Weights of a small transformer language model.
Size: 13 layers, 45.3M parameters.
Architecture: RMSNorm before each block, untied embeddings.
Each number is 128 + 24 x the weight over its row's rms, rounded and kept within 0 to 255. Layers, rows and columns count from 0. The size above them is the row's rms in percent of the matrix's.

# layer 3 attention query, 384x384, rms 0.111, rows 238-244,302-307,366-371, columns 256-383
size [104 106 103 102 105 105  98 119 108 115 118 116 116 121 122 118 121 104 118]
[[ 76 108 121 144 129 129 106 115 140 164  97 120 127  64  85 131 125 146 166 107 146  94 134 139 166 109 124 116  93 117 140 113  80 138 105 125 107 104 100 130 183 149 106 120 130 131 152 111 131 139 171 143 114 203 147 140 124 173 146 165 155 135 138 102 152  90 176 138 112 101 107 121 118 140 170 176 162 100 133 141 160 109 151 102 119 173 175 151 134 138 122  97 174 130 123  84 140 135 127 105  68 165 149 124 111 145 141 147 134 157  96 144 128 107 147 118 100 157 109 123 131 141  90 137 103 112 129 128]
 [153 147 113 112 116 128 115  87 109 117 135 122  78 109 151 159 151  98 118 144 125 151 150 145 142  98 114 110 157  83 143 174 110 149 137 153 131 108 142 146  96 152 145 135 149 103 117 124 153 109 128 107 161 146 161 135 152 141 145  98 124 143 110 176 113 105 137 143 132 137 154 138 171 130 110 137 148 154 131 118 130 155 155 160 136 102 116 140 128 147 125 133 117  96  84 150  69 108 126 132 113  71 137 130 113 203 109 126 110 108 111 148 125 137 134 127 127 122 117  84 134 107 156 133 148 157 128 143]
 [135 126 139 145  93  67  98  79 129 132 141 122 128  93  73 105  99 136 136 124 134  91 187 114 100 150 122 121 105 129 150 123 110 101 146 154 157 124 119 144 104 109 163 139  95 146 146 134 111 137 116 127 133 116  95 107 145 100 140 106  90  89 170 116  97 104 137 121 118 125 145 142 101 150 119 107 131 109  70 116 154 116 138 129 119 127 119 182 150 120 119 141  98 102 108 140 150 151 151 121 109 153 118 112 136 178 128 170 101  95 140  82 144 145 139 131 153 127 151 133 169 129 102 147 101 134 145 119]
 [134 132 149 141  97 154  70 158 146 120 108 134 160 148 102 136 121 162 117 133 135 110 118 147 124 202 162  86 117  99 152 121 118 166 140 115 118 132  98 118 136 127 182 119 165 117 132 123 120 121 104 135 104 154 127 145 115 164 147 117 144 123  89 134 126 100 125  89  95  76 141 132 105 110 125 151 138 105 161 111 117 113 131  99 144 115 129 106 157 199 121 147 144 112 100 124 146 207  74 100 156 163 137 160 112 208 134 112 132 134 139  86 132 169 121 152 151 170 162  98 133 121 139 141 149  89 118 145]
 [139 128  99 134 126 110 126 109 126 109 170 120 150 187 146 114 150 158 168 126 117 115 141 144 153 133 124 132 130 122 123  99 108  90 118 113 102 132 148 147 100 123 141 173 110 129 134 106 119 110 147 158 166 131 140 107 149 118 145 106 125 130 134  84 137 119 154 160 124  68 163 160 125 144 146 138 155 146 139 115 107 156 186 102 160 111 144 107 128 129 127 175 101 125 100 148 144 130 141  82 155  66 149 171  90 172 112 135 136 105 113  84 151 131 121 132  91 132 159 160 112 134 151 162 166  99 150 148]
 [130 138 128 139 125 158 123 141 117 135 144 161 115 160 124 120  97 110  99 138 174 155  87 167 111 125 111 104  84 107 119 147 116 124 139 121 123 133 169 130 119  91 133 121 119 114  78 189 170 128 121 146 123 106 117 155 126 139 167 125 113 140 129 136 134  79 114 141 124 117 120 127 138  76 112 151 114 129  87 144 128 127 120 138 147 135 137 153 112  74 121 102  66 102 123 163 174 102 119 144 132  88  92 127 120 142 103 105 146 166 160 117 140  89 112 175 104 124 122 118 131  95 122 145 127 123  89 141]
 [113 121 130 154 140 125 127  89 114  73 125 136 147 162 132 110 150 109 103 123 143  96 153 132 104  98 132  95 140 148  52 143 121 127 150 148 110 104 141 146 112 118 165  57 117 122 103 153 130  87  80 112 163 109 106 108  95 173 175 109 128 121 123 116 120  99 132 117 146 122  99  92 176 132  89 157 141 113 160  92 150 126 142 120 190 134 125 124 163 101 120 137 123 176 126 128 103 124 107 124 101  99 137  84 195 105 107 140 115 109 114 132 106 126 102 158 144 107 135 129 166 124 127 123 122 141 106 109]
 [119 131 126 118 128 147 134 141 125 190 114 118 110 117 120 109 159 127 135 165 118 155  94 106 153 155 141 153 138 145 136 138  84 119 158 110 151 167 140 136 132 121 157 151  92 130 127 158 116 107 118 153 155 108 164 145 153 152 115  97 113 123 144 128  97  67  95 156 136 125 125 108 100 120 112 130 149 162 130 182 116  65 116 137 126 139 124 125 139 118 119 135 124 138 114 134 137 136 150 115 126 102  62 138 132 159 124  93 120 129 111 124 136 179 120 126 122 121 123 130 146 110  72 106 117 135 106 165]
 [150 129  57 125 136 164 133 123 139 157 103 143 122 134 157 114 156  66  98 161  79 146 130 131 119 122 128 165 147 129 124 135 128 142 103 145 132 135 152 163 108  81 143 148 129 152 161  83 108 136 126 115 134 149 117 174  64 136 122 133 142 181 111 138  83 145 121 145 126 105 119 115 109 135  87 133 162 135 110 114 145 147 144 120 147 133  92 168 146 130 116 137 168 124 113 139 106 111  94 159 131 114 141 156 100 146 127 151 126 127 110 133 126 126 125 125 111 114 177 135 151 132 123 137 108 157 152  86]
 [160 131 137 104 129 139 120 101 131 149 119 145 132 153 163  75 106 135 155 144  97  69  96 144  94  84 124  97 115 124 116 135 107 136 133 133 123 139 165 150 110  97  77 142 115 134 136 155 126 125 112 163 121  98 130 142 128 136 142 103 134 157 129 148 119 147 129 109 121 148 148  97 140 134 107 100 117 162 138 158 100 139 151 119 156 120  81 140 131 141 115 171 199 110 140 116 139 111 132 171 128 119 129 128 150 153 130 119 160  93 118 100 160 105 126 154  86  98  97 105 111 170 161 153 113 157 114 147]
 [121 115 153 120 139 111 135 143 138  51 166 132 151 136 129 154 100 171  77 117 141 143 134  90 123 142  97 150 127 160 152 125 150 135 132 159 118 103 118 117 132 136 141 128 133 140 165 125 170 153  84 119 106 174 115 117 145 103 134 143 156 191 122  84  71 151 159 118 147 104 116 136 154  92 157 131 131 139 158  64  93 153  93 113 115 157 133 121  92 155 145 129 131 132 148 108 141 119 154 121  99 117 163 113 122 130 197 148 116 131 158  98 153 137 150 122 167 145 106 139 128 118  94 105 137 182 146 128]
 [124 157 161 149  94 103 156 121 150 128 117  91 106 117  99 105  97 143 133 116 149 111 142 125  98 119 130 155 151 133 104 142 117  88 117 127 115 118 118 118 141 143 144  96 144  99  92 133 186 114 132 132 125 164 145 145 117 124 137 158 145 154 127  96 163 161 137 166 138 120  79 116 168 141 165 131 136  90 110 138 167 130 131 116 185 114 131 163 121 124 121 110 141 122 132 110 113 145 142 118 133 126 139  98 114  94 116 157 111 136 129  99 121 143 126 149 119 147 114 108 144 159 112 131 141 119 113 106]
 [149 153 111 139 136 152  81 128 144 114 128 109 192 126 148 119 125 102 141 124 125 115 131 175 113 150 174 109 133 119 139 113 131 110 104  97  87 147 126 154 139 131 116 138 115 110 149 130 145 137 133 103 140 124 150 142 112 111 120 120 121 159 147  81  94 152 158 114 119 132 133 145 134 141 155 110 112 104 115 105 102 124 109 152 136 141 118 155 130 120 139 115 130 117 120 153 145 129 127 153  99 165 116 141 125 123 105 165 180 102 133 172 135  83 107 129 159 121 148 113 124 114 188 116 155 133 157 160]
 [112  83 128 137 103 102 133 133  65 129 152 115 140 128 130 181 117 134 121  94 145 158 105 113 165 149 128  90 128 191 113 120 133 129 160 114 162 141 108 132 149 136  89 108 145 139 124 140 128 106  92 133  83 155 118  98  94 117  99 137  97 126 109 128 191 157  67 162 139 137 107 140 135 159 147 122 142 133 145 121 170 134 107 170 161  93 133 109 136 125  95 122 116 137 120 161 131 160  88 126 126 141  89 126 104 137  75 101  99 169 119 179 145 147 132 165 113 115 116 124 148 116 118 103 119 152 153 134]
 [ 93 118 118 143 139  65 118 160 179 165 118 115 134 149 110 107 169  95 136 118 120 106 102 125 119 141 162  94 123 149 107 150 158 157 115 136 138 121 136 162 141 103 171 121 190 122 114 114 138 112 124 114 130 144 145 135 128 156 136 155 134  88 143 128 133 124 115 158 119 108 115 147 145 110 121 176 115 137  96 128 102  99 148 123 117 105 159 148 105 112 126 136 139 151 123 110 111 125 105 108 158 141 109 114 154  86 147  83 137 117 160 111 143 151 134  64 110 127 108 147 123 153  86 141 124 141 129 122]
 [180 153 164 106 135 102 118 109 161 139 103 145  86 117 148 137 140 132 129 129 173 141 116 120 104 113 177 163 117 159 153 141 112 144 125  92  81  95 129 110 126 174 135 158  90 171 132 151  85 118 125  94  80 152 145 132 100  98 163 117 166  66 129 124 128 150 123 157 154 154  82 107  96 125 148  94  99 118  87 121 133 155 150 118 111 125  91  90 112 169 129  99 121 123 158 159 113 136 106 125 128 172 127 171 102 118 129 154 149 157 141 146 109  86 108 137 135 125  84  72 138 124 116 127 107 114 108 194]
 [157 158 147 125 121 136 150 126 106 101 141 124 133 170 125 138 128 188 128 114 131 151 142 114 161  88  98 134  95 112 113 123 130  57  95 134 123 128 160 109 147 134 150 173 156 128 211 148 126 120  83 161 139  81 106 130 105 114 165 137 131 146 149 109 103 109 152 145 150  98  95  94 165 157 114 104 131 135 156 112 113 139 119 119 104 164  98 139  94 167 149 143 120 116 106  95 139 121 156 113 103 124 102 122  87 109 167 105 103 133 104 101 123 130 156 141 132 126 117 108 118 130  73 134 136 100 122  83]
 [151 143 104 146  92 152 158 124  79 140 117 132 131 139 145  99 107  87 118 153 111 160 101 113 164 116 104 128 114 116  93 130 156 132 124 167 171 158 135 106 145 126  41 159 130 166 111 112 123 125 128 143 137 110 155 156 148 126 140 102 138 118 115 138 123 118  84 133 114 115 131 132 152 160 182 155 128 129 154 129 120 160 109 173  96 167 121 122 157  93 163 113 126 101  84 120 149 135 143 131 125 131 170  93 143  64 150 116 171 137 124 108 126 136 143  81  86 154 136 131 135 119  97 156 103 117 114 102]
 [111 128 148 117 124 123  79 116 121 143 118  91 128  98  94 135 110 135 204 126 159 128  94 119 111 125 155 137  96 120 106 110 100 114 148  97 125 114 104 113 137 116 110 148 123 132 153 106 158 154 130 124 105 170 130 154 168 135 123 155  98 131 154 128 109 120 104 128 116 160 108 140 133 137 150 128 106 179 121 101 168  87 141 140 129 161 121 135 105 104 170 135 142  76 159  64 168 124 126  92 141 155 137 163 128 105 143 119 118  85 130 150 156 139 155 109 157 151  96 143 139 128 154 152 157 165 137 141]]
# layer 3 attention key, 128x384, rms 0.0924, rows 110-115, columns 256-383
size [110 108 116 113 116 116]
[[119 165 126  96 140 126 142 107 139 112  99 169 135  76 144 117 136 133 160 153 134 135 178 127 121 127 154 189 136 123  87 106 152 160 141 107 136  90 120 114 105 115 104 137 154 145 127  65 132 141  99  49 103 110 153 121 165 127 124 123 125 135 108 110 102 136 142 127  94 136 137 107 117 119 148 158 100 124 130  86  97 143 140 121 100 140 116  77  79  88 116  91 108 119 166 140 129 110 123 107 132 136 152 110 146  79 179 132  91 112 171 139  99 141 117 135  91 156 155 137 139 120 117 115 140 152 155  78]
 [116 124 134 143 121 113 127 100 132 118 170 120 170 135 148 132 142 151 138 168 126 122 141 139 124 148 138 160 124 102 108 139 108 108 146 159 143 143 144 121 137 160 101 151 148  81 135  86  97 124 161 107 130 129 160 159 142 110 109  94 115 149 108  90 105 116 176 150 123 166  90 142 129 108 153 108 138 104 147 164 144 127 137 125 134 111 153  99 141 169 119 106 127 149 110 117 172 117 175 149 110  89 111 144 140 101  77 143 133  94 137 133 125 116 143 121 103 144 156 133 135 108  96  58  84 124 162 160]
 [ 85 148  68 152 100 107 155 116 122 134 128 104 139 143 137 154 138 116 141 123 140 123 133 148 168 132 126 137  86  45 115 133 169 128 139 133 159 129 136 142 122 128 118 141 137 116 132 110 112 109 126 129 143 150 135 143 162 178  91 121 155 167 122 124 126 121 116  59 135  98  81 113 137 151 126 173 136  88 168 143  98 149 137 158 111 168 155  84 145 123  96 166 116 106  73 160  99 121 114 143 136 115 122 135  94 110 116 107  82 141 121 143 145 129 164 130 133 100 170 153 110 152 128 142 118  98 113 102]
 [120  87 145 144 115 151  94  77  95 175 160  93  96  68 110 136 117 108 123 152 118  98 105 159 142  92 107 138 142 145 146 163 151 160 105 154 107 125 183 114 131 149  63  77 101 125  60 133 102 176  79 152 157 125 141  89  74  82  82 132 107 121 134 114 157 121 112 119  94 150 136 111 122 125 120 123  67 135 113 125 111 123 147 144 106 137 114 130 151 136 153 141 142 138 118 164 108 159 156 142 162 122 137 131 173 133 124 108 172 146 117 176 114 131 116 152 158 107 100 114 108 121 161 118 135 125 136 158]
 [ 97 103  83 175 141  96  80 123 140 129  92 144 143 161  98 173 150 137 117 123 144  80  96 130  85 111 124 107 132 106 145 164 165 106 123 137 117  68 102 147 158 151 149 112 109 137 151 147 123 122 146 103 127 117 105 120 124 124 127 137 117 138 148 142 135 127 164 149 144 151 133 129 134 113 111 127 163 134 187 126 125 121 134 148  76 117  93 105 126 165 154 179 114 166 162 119  79 134 126 135  94 139  87 157 143 118 130 132 147 131 124 126 124 107 113 120 130 125 131  90  99 127 134 151 135  96 136 142]
 [150 142 119 103 132 107 171 129  74 114  99 161  97 120 163 133 154 132 129 130 104 137 118 137 137 114  81 163 120 145 103 129 177 148 113 122 111 121 136 125  91 120 103 124 138 139 155 137  99 152 129 140 169  99 138 130 123 124 124 149  93 130 115 179 131 117  96 155 107 156 152 113  82 124 171 108 137 154 152 133 116 135 153 168 154 106 136 150 150 165  98 124 128 124 118 156 160 127 114  97 151 123 164 119 152 133 155 128 148 131 124 133 128 148 156 129 183 120 164 142 133 156  77 110 170 141  81 119]]